config.toml
hidden_size = 384
norm = "rmsnorm"
norm_eps = 1e-07
rope_theta = 1020.0
rope_fraction = 0.5
init_std_up = 0.0347
optimizer = "laprop"
lr_mult_up = 0.765
beta2 = 0.99
schedule = "wsd"
decay_fraction = 0.877
final_lr_fraction = 0.0
batch_tokens = 65536
max_steps = 5381
dataset = "wikipedia_en"
Each number is 500 + 25 x the weight over the matrix's rms, rounded and kept within 0 to 999. Layers, rows and columns count from 0. Numbers have three digits each.

# gate: layer 3 MLP gate, 1024x384, rms 0.0434, rows 279-313, columns 0-127
# up: layer 3 MLP up, 1024x384, rms 0.0409, rows 279-313, columns 0-127
# down: layer 3 MLP down (transposed), 1024x384, rms 0.035, rows 279-313, columns 0-127
gate279:509490487510493545514466525465524524514469487529491491493506482531504519472474534525537482515484518446521507499543518476505508512516498502483531530546503493458526509497486463501452489531484507529509503480493497486473513497531530491510516484500532503495503489503487465485502535454486521475519505497530470473509533471513487486515520505473543530538526508509505515476517544464518530507503
up279:487500552484486457538478494472524490496453476533486487476528477517514500468522522502520480502544524447475508506458519515499538514465540516474494476517521468506487513533498522518488521495502516499529520480483526468534466518470534502515561482474467501460498494500494482512533464506478494488507487492523531512520479516502535506533510456453447476518463480526497468497510554515520525506504
down279:526488531471522477536491474471519485509454446516485512469543500489495513503506491499544472483507499498460486507478500446494518483466460520476488521489512490515468516495509449484494474533483481498512516489519516488495487507509533486492545497486500528486495490502463461503545476485512493497493508504517484497506481509506479520496483486449503509514495448515467488483464524474471487505514
gate280:517485423516522469565504521478534494470515522510499518497519541462448514503499508545514524530497500479475494463492523556485529521449490516468525559489520472511517489497503481520469520515484519501461448483512498453485494500496495533500499495534515475509465523529496494471517468524546476507482512498477488511520509536490474457496505508495496491541503536534492508515452487498529481471506
up280:483539448511457498505484515510508459457445512487481462502446443500520485488490487491457484494495512496469481507478495508493539524499486475458540479539540503466544475495510500529480486478489527467476493489503531478536522495515464545464485483459485488511466479533522504471480501523493485523517495497485489488547531489477488440500537484477493529515525506525450527504480496490534507523487
down280:515475426501501511518492458475503445497446556507495493516492479492526519449540526516485475504471536509531531514512522516479539555456469431475483491531493523464524496506537526477459476545446509493491507530528506461500507516485490491488483507504510511541480471445475500520503492508554501486476502469468510491494548501510542448517543476528453505544512467479511515493455437469553511483458
gate281:521464510481532515535512510471457485509489502482486513510472519497515499524529548479523470486476543539470517536450503528502483495479469456480483535483483458534470466472567485511477506512497509520482518483532487473511498490489502440484503515567492482502496491464503468501499461523477500485480460487506508477529488503530520502474469513449540483486518468475523462493484575480496520520524
up281:476478474498531507486509530451491481529512525492466491521551542489507520449488469530567530467489514456462564498478491465500542509512513529480532476493466518478500510528533511502487517458487468492488518517531526532529508526490527480526509504518460530461569478499478517473490497435491513529455506486503529528495503549471483504502524492517477474519528516498495485508509437418489494508479
down281:474466494488524517501493526545472507491524467491491482514519461465457548494513473533557500542524531456499474488493495527494527524473505477524474488514514517502509505463520536498439491461507495459533513529501466494555504515500510511484522545516498527489478532506482554510475467500535441544460579483483508460497481483510551557554529567484469494468496504497497471483506401472519487527517
gate282:525474458515484481465491459455498529524505491489515468494510498510482544502520462503547476502513496476511474492535505525551496533527513488529465459530472525519463536494500458498487562499481495468462491457522523488495488547486533509480472546521468466491458494499459482509513474489484523532524499467505487503484486474462535478462456482520536540503483483512490499500505528478566527533506
up282:532507517519504506489488525485516464481479496517489502496490462465450521479470503534479516457540486478470481482494469498476498492493515496523558502509532489569494563494530531494477533528533502472512476531516509477500492513523529521520493513493516528478471498510516545504521445482512521491527477506484476468486475497515504478535464501486500527499445487483491494519526487499500505494496
down282:516486486520525508464495466497517554498523514459499466508495478457493467520488536507494504470428443525482517521537431519485483506499504495515506482464466485470481461492472489509483518494524482537506503501518519494472518479493503536499520506512477477473483464522500497461502503486483499490492517556485501485482485544526481506514482455513512541524496465516548498489480490464494508532488
gate283:479481485477522476517486489471445497525492488535522530507457488479527487479527510509478474485500547562520534483516446524491458491484469524486528522518462503498488544466499478477477454493504555498509506487486530498480555511534462459474467503499528481483502533552493504501463464543500492513502501490525507499529501509484525525528497476497519470517485545492498524523495527497522534506547
up283:499468475488488470494461513492430517550479472540507467485444467529520514503488544534497525527482467473476509476520463484494524472520513498497501474509533536523467536542460478492526488471528492492524512515522485467475544502474524488478473521479537469510482516484500498492521504511520532485519466478514551517563469511509473485469520492534514527508486504493479534482505532508516512518501
down283:532474499483497485497456487463463539519542502539533478527509517499527456517453557531504508531506488514486479494484498522485512507490523491525523461492490466497501502557503503502523439469469514483520512509505490455469509448505525485528503475455540452510489519494508514498540482538502499528493443470465498510469510470496497477490512485523467469494496467496496499523500520512502483494499
gate284:491530504472522480519497515453477524540491523503485473499504564507502467507443511510524511474501510507453498524545488526526491460520522482543464525485519463468497510505510481526472537508543514471464475546466474469517486487477498472517522549533488494481527508527534516495484534494505454507511471506469536489470510526513515485493451503483534531533512487520484501474478500535534473499528
up284:486505468514469502515457486494488468500492521505436494513545461543514506525529498536465489466527481502522488469510517466461460520519498464475515507442493500543488447516509526517524523500535518514522488533477493463505510546499507489451546490450469572449469495534506520498503536483539460506502502493510465496503533499476479530462487487535482541461502530472520524478529506487464505492479
down284:499475446525458488550518502563511503501451500493456473538518486493476465529486546499476497462514524556481493510534500541501533473534457479484515490427493429532538508489499479511510530506533494517517472499487497473552517487457485479506500489484500516499531498475520525451548523494481497525460530469532469548491492552478535484504493514542501498482493501530511519501521525492501500477472
gate285:501462513547493486512462536480433547471502485460461501510430495546506458513499499498466502464539517503517507482561491552464482503486544497505521504549521453455535494529488517481511518484504538524489506503461519547482505506520502492513512480506498512482459498509494461435526477507514473494480511495465492522464465481511497448490548470529497510529550487484531493466543488495528492519484
up285:483499459500516528467526505461552492484491515517498531561510518441454482464522486510522490534494467488479543470525479485470526475506513515471488496483450512485496502498489506477506497550523500458484471506510522529547530541517507510488489529488523500511515507511500524501488481461451499536532509516506527456473482542493517532469489521469500472513508530480484504509470519500479462516496
down285:485508510527514506497515465539566504479473486510507508500509518498487481460487529521523524506477521453517509493523493495447496514492510536450513449495450484505461493516534461538517517532502470498479505475481506467532518524503569491474517537519501500494520518480503530503502474495451500546514562493500485476509483530474499529534450546487517477490522526506511538521522463505468542542517
gate286:465501441510474528544510463461508479480507510504493505520508485478519478506537466542497499488492524503496499483507511502495506532536522515506522489466503437492492514520483507529504463487450458480472519512528513488493493485483467481542531478515502515474528513508499460477513442457495504538539529484525464482473529549484491542481529468526566524487499506520497498543524535550521517500474
up286:509531510529486481512524456501541546498492520485445507533489502488514533487500462475501482455474528540508471535488513534512547501514463495495523525471466513487463526512510500529464489469518512526515543544477527532499483559494506487495500532482492486496467506543504514515483486506494490542482486537530528456495522508523502497528508506507527528523494508524564503515455491489518539485492
down286:481548489519518490516517532488507495479493514497440487561502524465522520503516496470535509518507536556509484461485470464483522540513510477511485517456471480492485546495486444468478459522468484514484507505503552469500477522490479483520508518523518502493492502503490437536480522502481518507472448460509542483462476520499492541499507470509524520502493523509504462498512489518489514495525
gate287:497498488523503518497494499488488490507525499475503493525518528514497450473535494517541465490476462505505480522468492497478535540514532505505462498442504471453461480531523533505533517527464495484556509513469470532540552522511518538524506464487527519501492499497525537519481497450481515517487457517514521488504512528468477524486443504476476474499462509465523530496519495517541496514502
up287:482518539518480508505498551513475488531464519481500471470496531472555537489507522455460524490515519482537481472531522502524448474521523502515507533469516477526509520487482487525457515437535497509499482551514490528523537498465462530470484526523505502524515478521518486480517494499447457532496507482520471471523485519510533505493520514533541523470504484508450528500556536462502482489465
down287:504475523499519463532504490455502410555485501530518496527507537532478468511478472497485468454528503501491510510506423486446510475592531482455447483451475480515475542499500513497513469459492482512512484514454501495528548514512481553549510493514549488509503491466483498476473515516503498524475504483499472543478507513498505533514497494498489525506522534517537503531491506489501493505503
gate288:474451516544480485510468491507496508533509509499509500518508501528500443517496523534476543448496489526517492505476490528520512489537485491507494502458510521494526475469455500487519503540483518489486530523490526499515558464459491522502476496468490450469483529487528458519507480521486517481551475512527467475509486524462517471479473496503502478552489486498508498519501449479521493490496
up288:509465483489545525510543489470527517488464509519503485527497550472477526481491474462472511482485510492514466507512479547542479507463528521521524421515471490483502521512484522510517499442487510497551523498507499516526470489550482506482538496475463521464464502521501498484503528522485516493522537539510485490524511527503469531514534491493504471502501528552503491459529516500538467507494
down288:525501487484435490496499487472511489495506535508516516463506521498517486522513517502469494497466492508501450474537497511524543493495529462461507514412462486532530487505510495516509501485493520466502511532500523527539477480486494506507467534485501478509479496555528494496479532486453487458524485506476514490499513519482466487454503472526492508535500483495516489484518493521513458482515
gate289:505450470518519500480512484529511502525510519483535507527473448492511493493453483521515521513503541506479468510551542505473503477542460469471468519561493523542528533464493539527499500529470489508542478484524475437501499502522489479520490514517483463516480495546512470504520503494497491522530543523502485516501491536507548516528525458493528507523470540526489551490522502475490482512505
up289:493545521508496510486460563519479519496520518526486511503490540487525473490518463504524503459454494514505499467496502487533538507510509454509466497515495532469534496543462500510513512517530505554502529514493519537452531463500490538502546493528540501503549496501526473500480519488525460483483470503527516497490469485490509451502503499500514466531510507479529479502475550520486501524491
down289:481495508502501524494477544507507497445492514494506471478516496535495485504509497564526520494492482507495520486447514488491533491481508493510494485499460556500501486584499520461516471462538466528539482496463482486463459504523527486499496530482485480489537490471539477499513517498496465487481454518510499513539489482472516513481505461488478523471463535486509499491517514523543521499486
gate290:513521487519517520453508539510494548525517468487449477501483523522484480522507531510516457511473536492474514507497506491547517478507542480502496482530496531518533491521509480474506486519534519498518485484492490448508521459513522514484457444510506499539522531503480479501488478482465474504543496507528497550487503547503477504500519483495503512506479520484497461488489494525465527497489
up290:502484467500536470554505499473560541500496475491536478521494479453516515476512466530508496482508510475491483492530550480454536504507476519513491526507466483527489534479469536482524507496490505531537467522494472481508539496496509498496497458470528503450541519483529495512498509476494472481467511524474499504524540533515496556523479530509455506511535477452457497447527440472469446524467
down290:500518523490555487506519469534496507501523519508552492529514457489502518477488486510484488495496465507536493512507508512470501482533450525498497524464529492524510522519478558465503511473503507505527511516530470490493508491497525487474527505468480514478473481483497484474479466541485527475477515490501476466531513519553493502472493510513505527479535475512462527495470473448495469559499
gate291:489474539510514501507529488522492512488484460517508492496478465463512515519545516485462536478486511510510509457478503485499463513474498525489492509475490480502493475503479475492509524501520467481496507498488515467532461539520547515494516527523470484475514483488494487462511464500482475518524524486502473485468512487498526518513475530502545504467503534518513526490505530481497515467507
up291:518507504485494467466484512493491526517474496517499481505492551470529507487483506498457508527525494497510513474528501449483512468484504480517479538507522531500511496463482462507477502502476530464494494483491518530472535500512475477500487497483494524497479497551515522465472505468486486529471533523546514472488456486462517450485480513524489474518527515485459499461507509489497506504467
down291:522489499504531516529512472499495503533525478503522508542502520499483486504524453518502484502488504498463520514485482545481474551521482498525488520517504528483481486500507499472514484517572506520532496482522483509499475521527515472456505493515525530518494536496443495529513515508535471467501509462499535529519486487487486493505587477486493498469492483519553498468511495504517483500516
gate292:460504510525468522535490522493499514460475522482500507510503499524443487491485511549504513487498530548508478531484524508497496501484491476529522535519490515514495496514534528484505481502509525530488481505485476483518541480468519530519502473536513492500493494493542474473509506495481500497476499493502493502487482494457534485494486448495536539495533541523552552517473530475493486489485
up292:519538515500531496555501531484462455459457517519468522509513489476501556506441517563496528477476477540490464516520488486511468492462483489493524491467518486543484502480490508493509477532523460546502495463475479495440502513513538494519489489482460463502486504518542506502539475483540481479527487456486502503482462478465542451521526481476532504502454539484500446516518517519532529487456
down292:490519484488532485490478528435494485491488494496496534487474465486499528479486533503516501491528497546502483531476488485487536553514515494494522514506522493491457508504491543477476456512475508525476485514469509482488510513526486490543537455499478500500448524513501483484517506485528512490527481465490477507502465466506513509521454474458506494518493522501496487568490507507491534519469
gate293:504487513480492523508553486509500515469516529508429474509487536493498467510510497469499522497510467505520499520483457488479494463506474525480494494501480511459488523529480512523521469518479507491489526527511465473493507438468517527519450497508509464496463531485459482451490542553472483483534490522486543539471486502481497480506513482489507476498509525501502542499447492497517513443498
up293:484499496530513505496530501512555549501531478468462466519568518471491470453539432493477521507529458508493525490510472486525543482520469529465450490498522531504483463509443506506475475518513533521513480494526511511469547476481509475521489518492496510461501504520541478500510523539496429541459455515501496543523524519504487512470516477494547485507471489451498455463511521489523537506489
down293:511524473519482480468446444500506470515504499505465504466504489500516498466544482494509476498491498523566492494522488483484468521485466521521521499447513526452511473471477462488532538509500504535513509520476484491483524456511469494482487465514539496474469485523541513543492464536472482502519500491493499514526506526486493500509485487501535481497470469490480492473500485507511524573523
gate294:460473539501513524520526519483518441491527517545467472490459497501471498481480502498478515486521484478518532506534504489519542493503505487461495513453503512507492480510522457524497489528484467512523538471466480489473471523475518465518458521490487523516518515485458498496542488453533452543478509501523510461497500495513511497495467521514494512515494520535490460467557521511512531518519
up294:470512466478518514529469553493503484528479516500491502540532532510498480505523486501475502481503477508508513494469465453509485525499531510456498467493526491511513479500521459477488476479531527480508471525500501475500513487508518534511525529499509465544510496489506466474509533497536466537542541507522510507512499481469520520485523498509513479482515490506535490467499536494465509497531
down294:480497466516513507522475486477523507528508497498524535506494503553469516504474480460556487512471463472475455463468512475497470504529521510489514467488541482473492478504539522476504464500499502530523499507451499490512478502495485496489491501514462484506512500506519496482510503503468504519493537469498536470467454487500483556514491485499471477492507504519512467481485500523461497496465
gate295:478511513486464439530502538495543523474522457525482522518512504533474522490525499511503483525482468457503512495513472521506472521524514506476463532455477510475503504511558480521506531529452489525515464508521434495456482424527468466528469480512495496536505481484489448478533494444521466500456501515458543457503524500492493457483505535453502517511527560539480490495502529530510512520524
up295:505513504517475487490507505508550477512474506480514477521477535515529446548481518528500472484529485522471473463512503458484541499518518506530507497495518553512483497544481549482485503514537498515516512489478468489497514522502463527510530486467510546478494537494505525528527501495519485519496526521540466498508532486486542464509480505506457539517499515475462549499476508501508439498545
down295:502508508550502487527491445558497488505492514522519484492502517503500457504475516528532505519503506504475473448511483517491485461488484512539554554487481500480457489509504473496470500508493497528506513505517490528483480496510484518499518531497483523488459505521466491541527503486476502513509514519470470480538516496489540441520500511520461490501486511495474509522490481483491493524469
gate296:520496531522478541473523502512500451482476507551499529558544495497503494527498490500532506453451474525498518455463487505487535479446498537470475485477506468475484499487484502476486451533512551510526498487558517488477489472488543530539500468492511507513521529497480479514487516455531518496494487467460521506471514481507492502531494479533476472524516531490456507447550472492479475448543
up296:476480501476516501550516556513473491533534523485531525459481517509477556509488507465494508480509444504550506501527477538500467481547468493470518475513506504491523525552504490458457495460503491453515524484499513502522487532530490499476532456517473527500502517498557452523496487536486470541471491464496483516470499517514495514510481526516519537491463471477554491501486524431522498552520
down296:503478516493489527509501490531472497542506485473554474476469459509492479480530501497457523544519459500491547481471510477454463487482462542530463489500501462515520521508542460480465492524507517451496509503515505540518537529528497504547517494489488452475451504507494494480494543543460519493486475469510496549485517524519512505511509468458521522498511529481507462515509528489501499511552
gate297:498471493484557498525462493528515510510511496546476462491476468488532509495509533529517494466486503496499560506495538527498468499499506445547467522531507477489509475497537494536535539499473520495541508486520546475493496475497435462477526542523529470488507546526535490488511523541508482485470484457461486474542518516467486498488485543526512513534521486480470534484490521509482497479498
up297:484504529505504472480491513493492498471550502494489530519511516531497519544549500522515473557478486530503521538482504485500526503464488496478513512504478497535482470521456533512522497525525507504488536520498512522467498499493522483512512541489463458466520481496498514493459499500535513523493535509494491493483503542488503473499504507481477481508509491526465527539486508491522495528479
down297:469476499516510522469536497524510514490544511465490489501512479503484545505525502513507523535512506528522522525465471502497512533509540505491490505509501518509508500515481524513534521527489494513493475507480495536512513484507521515543486522464440500477519531496469538500470445484508515511509544529483507492488522528498497458516496513508486509505548491500471491502495447500516482512463
gate298:491470476529478468525515486504499488480525484536521454531511504477456544479521527482516492521468535501538501511544496464497462506506512515510502479517509508491488466460535447519503450490482518510500490494538521452518453480486512524504476506497475533524467540499501532510542442491493480481515513507457489500542536517531490510496494483470499472517558552485484503492463504480538503537486
up298:569503470494487525481530531498512454507460430523534473560434475461453481521448511498479478553535550483471531512454483469517516507497478486508472508510491475472472541513516496554520504519475499522513499517484526486445498490513510520554491509493449495553492487449469460535504486536545511490455508491520492467499537509501479496491538525473509487473494538478492536507523507473504546533491
down298:554461482522483559540506502514480513479471473497510501512517504473457448509535426506478527552495541556458530473502491460493509516488517466497566468503529526449485437491513457519533454486496466474506481527519521504506462522509523519463477511485488493527496510510460535462516487506508499538470573486463452476490514508497454460507480494503470507481516512450501529456493501468505529516454
gate299:496491464501475520470471494488479513489504513454532479513507499476464451480445507514504442504477503476482489509528479547532461472537510521537510523533532482474503493538464504529498510485503530476478529493467493514483535504544489547541526510471514517518485485476520474483515464459477500500517478485471553523514532480494500516511451535474474497543477446507524514522485499480507528539514
up299:461520487470521518495505504523460531510525510471487480507514469480494484500487477462554470496462496502495531538519555485479522500517514549486528486487508459487528491509460493522428529495495518520539489526462486519511486540548497465515564530512503537480495509483482492449496501453453520520478493523457493466501526447507524485476513503488477501494507479494479498504464521514465466521452
down299:509518478514503516485520489463508468485494532540489524527479448525478456475495470462500475501442502487520496508522464481471531503499538516524520541519446451511503493478503477523480540506502491528497507512504507499519464484487483475509453525512513506517487499509498518483525504435486507527504447551487489503507543489517506476489488497519490490495535450539519481527505518507516499504494
gate300:488451519473455464484475488485490539479473500525511494475492513501503512470480528557473475475528506504513491516535503514480480502470513485473511467485460467465496543483520507513500510505503495494474526491462496519506510490486503472526478524468506475493511485496496502498540487481501530488506509488467478461523488476521520470539495514462452457531496479546472529491517468479545504515474
up300:497554475535524498509494503500446505473511561506496485494458529472518482522499544494494468477499497490519483512449509479517522469495471521464472477482476528518545510485532538489519515483543527447513488481523454531534496534478522460445534503481503511515531490482530471530484481502456484479524516473511500462512491501553495484516510466476485512534519538497526545535520525538496511511521
down300:493524522488475503479524518509519487510470489498496474463526462526528467522513494494515537502550496480525524490482521524567530518502511501489521439515492480472504491527483474498494526525505457498519497539489525497513492530514431511457511494527455485529486468500500540485514480490466492488492482450472522499493500495506490496513485498530545461482511506508494513507469519477520483491501
gate301:523477495484519490522529531493467522544489514495528502530512535535507499456529463491538531464510504503482504524475491482482528463501503492493484525545494476507506451528520502516433502481488548477503485503509512468507480529481476496489481502506526502471486489469471483472532512498504502492490497546530480436505495544513510483501494556508472516536472453505490492479507515515478482507478
up301:473522508536475523462507504473525525499490452539518491514488472488483494516544496500471474482526478492492492495496473488477487495524497495531483544469496523518479515477495502531492474485486489504495553486447473496508495530537519507498466483462504510503504516515524521480528508510507517481507496536510503533510532477517541508487495474465555437519495501450471492500481529515491491501508
down301:523531487533476526510486500483492555500485499506467527527497495519528491505542538481512511488521478484475492468528471500492502532497482487511480510484498489501472494479542481498539489515505505506527493503507461475490457510486523450450460523473465462479491499500500491513530495522485514526492484485503504509477533478505501471532530473498510473544489520489447518518505529492489535511508
gate302:501503514483493499473471495507510535466464497511488547520523466467470489480500539501525495515525514514499541508481511521517517476479494480486538496457542505533463524510476486475442435487500522476513456503474539499505479527533479538506518505490485533489506503525491459505488475456519502523501486480550511477490504518525488491499453522460492474533497527494470503488460531479482469467477
up302:510461496481537475528534496511546528444523499518526502512492484508559508521502468485528529486473513483496509516495516491502475498539531507523490483510498545525500489515509505450517532485487532531470509501530459509451495489470471491476510522492523492522483490469516528512490516521495503514482493531488506470539476523517539515500533508507480492528523501507495496482502493488513489474502
down302:515533451558529494506492410497513499481512531482494500483481558526482491499544495484509451450505496518497503581515487488472501551506460510499485495533483523530514533444502494496506482480522517484480476462489506511448494471523517488495474511492538510504493502520507490511503519563480449493524479488491523504505486519525528573456513480475513499480502551492547487485493489514503509510513
gate303:500511527529517470496511510485546494548474477558515441537471469477463515556508494517506502482489512519493471482507523506488503537539504492517503510507457497524535495496510515524539503492462471549510478491499517521498475503517493531502518487533509459530502479512491476469501487461499492491531540560535528471498500513455553467537478490490517485489509488509507540501492493486453521501512
up303:528481483515521492482537504541541500527471539478508483503449501486501516507513480520544516473506468557440459520519479521512482523488479493483484545489476456469469487495521504509494498488484506499488465512505490482532467525546486476467461512482471478496507473526487540510506509470508499480509480490548505530509515478484499492478476487461469529506538429506535467486502474521534510513524
down303:502507488453478524494489480505539512502495496460504508484449481488507494537540518515539496515498505465493525458510523489533461522526482475477469476475519474451493505497487436500508488485481527509497516521472467494521497500553462514502505505489512476453485486525498504523459481470506536492494498479509528485492506464451498494495470445522500528506487429480527489516487495492521498540501
gate304:519478537548526522524503507524499529454493472487489463497527503531457535505460496538523493474501466491552471492532525497496503479495523476491504469466475462527462527548504482471521526512492499541471514501474485534468517516482503498476484462505504510464475469522510508440498514533490488538468507495469539540523470491450486486457472550542515476534477474531529518501484518486491525487542
up304:530535472435472488511524524504509480518536519535539499535469546469456479487529519515447458484494514484500527480454510497525563467481486471532506496467525512535486511487535538481506477481519483478520492531501504480464546491496524478505540490536483482500478512475508504506511496555454500509486497515471493467490530494488497435484443481468506499537480534488492479452463475535468512499548
down304:481513498521508543496511513502509509511524550542525511485523478504521478500517548513537501519536450472479591504525488488510522491504513499504490540482527491466489534522512510521461488507506508489527512508505486492503490481509516519476526496502496539487506549508450510514524513483462533530465540485505492504488505561505474447489513517513488537476464457488496507521494466532504453469480
gate305:478502505492484417517511469537510511478494548466511531472465474493483458523473462482470525500498488474501496505492509503496441513513492546469497505513526494471543538478509529483537512482474519479519470494519504500514492478495512482495515533499442544474454485535474495537512498468507539510466513535511531517488486516467479481504491498530541472496525471502479498489504553469500477458498
up305:481516463458509518513449449492518446504520463492489525518477503472544491489512467508493491544545527476503494543517526487496511487521476529468522542482529514545564487486448508476489485494486497469474519473501519452467518476510498480558510508485477533521528500500506520491437507458477443544534470485503512551513464520531486483473493499484532523507518537517499499482478467517471497537530
down305:499547475464477466517502498536479490485483537481548465515459477474498489514518512455509518492510488474535515462544483524493527476475495524512511513521563513484539484449500453494499484527449498485447538479521526517492505512518513479545511490503516493505438472514481557494467488473527484497531482538501493489522515505507529504499486476501555497533508469526478497511483548538475489484552
gate306:481550479474527496463526486482533477511492483554496528516529514480492516481499490510509503528527498474478554466482492463472493480484524499497493513473526499477516439501526503466491487472478537530502506501524491481500519534489518507505466459512468495478503484489505527487464469517521499461463492479483490467519492515494464497507537526502529487498529503523490446512519491503466510455468
up306:498510489502495508513533517499529501513526457500550490520454494478472496495527476492474483553505500532468535517502485495528468481516517547454511469506461522530509492529509515549515517555490478494509517509457524455461496539512519513497478526497474550504501472473485479541520504515492464525506514514512484537529539508534497494473481521546497515504530507493507516530481477506508542481551
down306:510489536489511453489514511521503545489512530502483533496476503525520518508463477482525487482483471508520493467506479485481541516525452502542464479494484504528477477491527519481455516472537500529481528545521495499502469520512555488536506514521525486422504503517460520474493478490505470527527469492528514516485479527498533506510497470489519526513540501496468505573514472468452520487459
gate307:493492464510544497540494483542500491488497490467510470544498505505514527518487521501465525503501517470502453521492503470473483527473484503503508548512502493489551478517482506512497494534505543487511458521507487551474519508447494459534502458479512517545513535513509534498526491466540492465498525498523513492494461532470508530522490530516470510473489495524523482494474508524530532480518
up307:477493505486517488507466493508509516515525513464506480503507481514507527531524474507514546527479484509503483487512513462466466486505476562498524477473510460473499472469489508530475512472496528458524522462506450496470455476467465486515487500511467482490528506497453490493517525483454528513469521563478484474487497485487507503533537533471543516492534509481505500451475481472483506509471
down307:445517473466513448520538496483522493550518519499474520525502469518483479526527480517559538524524481485495475527513489492482470475478502501533497456450497502517523502460507525541496485485475498477496525507481489508435492517501511517480469529471490502495486510519488473534524516546473516511518526503476487532528473490510548466499493523501531475512534509516508504532448452566510481509518
gate308:519480470532494479470506485488529537461483493521518488533517497467498493470473462502482482493488508512437502494544507495489478482532534504485462487524507491499510529511509521478497532503464504512509503523484519520472545478535517493503489471516508504519481506504463545529478499449446498476499530546547489477500437540500523525514466515524521475469498531529502539460450512513475470519555
up308:492530527561538524518516465484496463444498458513507536489432539493535489480532530512495459490497482535526489478513459489537492469489478502515487553522491517524468500471524488533465500462505523537454491443529504483546500460483516485512482462478458499507530531531516488511480496487489490522461506502511517498498533516485536466497475480520500489492536520518471543491519517514494492505504
down308:433487486530490478522573500466555460514485537518507512471457510541568488503543506459495526527486496496501489563525499472478512498511498528501519527534475483523508485512491513456501492441482521501492496498492522469540509458462454513525490481498497499483517538495503527476472511520495522488468493500464524509514529491489504481496498501506497498574516524491507541466499503474451522444499
gate309:475499494516490489535485527508465480484498458487516495509485467498521511495513546513506534497530503524484557494524511492529491467477560474521526474522508504428534465485497513498501451521487498494523488491462471484528478515517513501511522476487492485476498496515492456506490534459555484478533492511520490478469491504460525487488490487518493449529536502539489488518515467561458498488555
up309:493497496486475517532498508503515492487530521498511492499456482486516487466479503499514478489502494523528499529521510468495467536500488470462526520484498516500517520492481451542489507497514503539493523514531506481471483535501509490500527495503508518510522539484454491501484512487517465491498459485553495490543539439511515491472476534509505516479509510532491458459486489512492528463483
down309:526479482490501514516496522509530489503466498501534449504523511517492524503513496540496510472521495525485469495526484468488531478477479477535526454521448525510481532539479478545539532479538472505475533498472470489519522472483537475467521537479483462488471522486491498490503493474493486487536481445503463501535504509468484493503487514486511505465500486517488501482492496496508477491508
gate310:469503484535510526489463487455503537491561460523504479488477526483499487555507536534521475474525565490499548521488522497506485488463483463509497464505514483506546478525527516496469502473483506521469489509508496510469484522512483522504490482478464438517524485483475496489511528479502466507538469481527516488542470502512477538456478479452496496509555554499526506505506520497498508504513
up310:509524497523513469486504526479519546497453486515499459526486542466524525506521507508518508479501497497538451531512499518507487486497538481511464521477520515518532458495476513527488529491521434496504557488496473455481521479479464499523521501523482484503498510468465460533514505499493532470499515467525519492512512497469441480539514524505508530478528462531510472487491489494505488499474
down310:555497543501490469516523533508481499494501517501515505521485497501559509487476495529554476532493490501483485504487505501506510545501499487495515481486496518496501476485514526490504472488461512498519469461519514484491545504470427450440534468539489461505439501452517512486533479513482536523544531499495537488506490487497510510519468486486495499499480470493469496474479508476473469473537
gate311:524487553512499491537510508482518550471481541515528519514466508471457512469506480502469529488522474498526503530480476539487465513503530478467531545459518492534485482528515514516506551537520509494524456484539460505509522478509491496482502499492458517506459495507543487442474503490477533439490495511495531484526488495467486526483501507483530522543520525524507536476498516466477543488513
up311:439465491490510518561489509482482492440469532465460497475510549523510494524558501475481535497516507460522515517482511524511495493471512536472464503472468509455502524523515515522506498480497501508544444515544481525458515525502544520488519521475489475528477472492560484442529521444487486495450472492515518522471481475549504493508517478464481542492541528471469516498488493483491566459533
down311:490502498500533525537511499487513498465448431510482484491481463520526489530522478493530530516473447508524501509505502561492474485557499526460508525502496494487487514481495498522574488487513524505481497505494519504494461515488480548485468506534536501513527450508498494488533486501517485501497459519525476532500523504528517530512511492483463489478502490519488511497466513564452534461502
gate312:460484497541500485495508507488540512491497461552463469525508422535522494481535455477489479454501494479499455544531508501467485481505512544485509513494530481529495506468534461513523466459509491504493468515463495538505479461478508478497494472499479486475505550458484505472507497474503524453535514491529496528495457499491504467453461520498496461539491480472462552504514531541513497479527
up312:490519532534546528519498454478495502486525493468570453530504533456499494482514478516492485509474480539504477488508486469534465513533482494471517491459452479482486548538478536523478537496493508495535495477544504492535473544502496489466475495489525488520493489503546519507539499494520514479514517505492503469500510499515479514518518453538526478470533540549493467522487526482489496512534
down312:465483482523501529530476492510482512479560477541475470502435503511482494518485504514481499486517521511451526527491525533504467495530495526465504497507472458423474491526486522505539540538505523527499512483485484481466466494490449469478495524522482514502489526497500481494532459483472512487485487464509530476433503496464494473478513527533523504531456515499497477515513521491501535489526
gate313:528503533519472467475508476512510460474504510485477459458496478479481484530508490506510524518521502497482506470495467503474534480515542547471479488530465517502487515486488463524485462483486500473481511496491466513477524518470534507553496529487490532516520543503490477452483475500506516514521536506556484496521528532495513539475515493487467532540507502521465530453519489501508499488537
up313:530533487522488525470484485516543501499525508469488509448465484516531512512502488499483513528486493467548520457543519493535487478474473527479557479508466507497504515495504488512528479473490468500486543511495480513461473502483499506515525529478474482570445514522518528542482506540472502476497522508495506484518475478531520509512519481503485488471542518548515510491528496476457469475501
down313:496489508461471480514501527488426523544464476495501508549484511503513490493530451487486471512508508551490475510527520530536474500499480502534476446465530492473477464529499505505483530483535515470501488501501525500523528470489495543448508516536510487484519478503510507511476505497482482460541499506517514470487490490501520504488474524509492474511504457496507514509481471487503480541486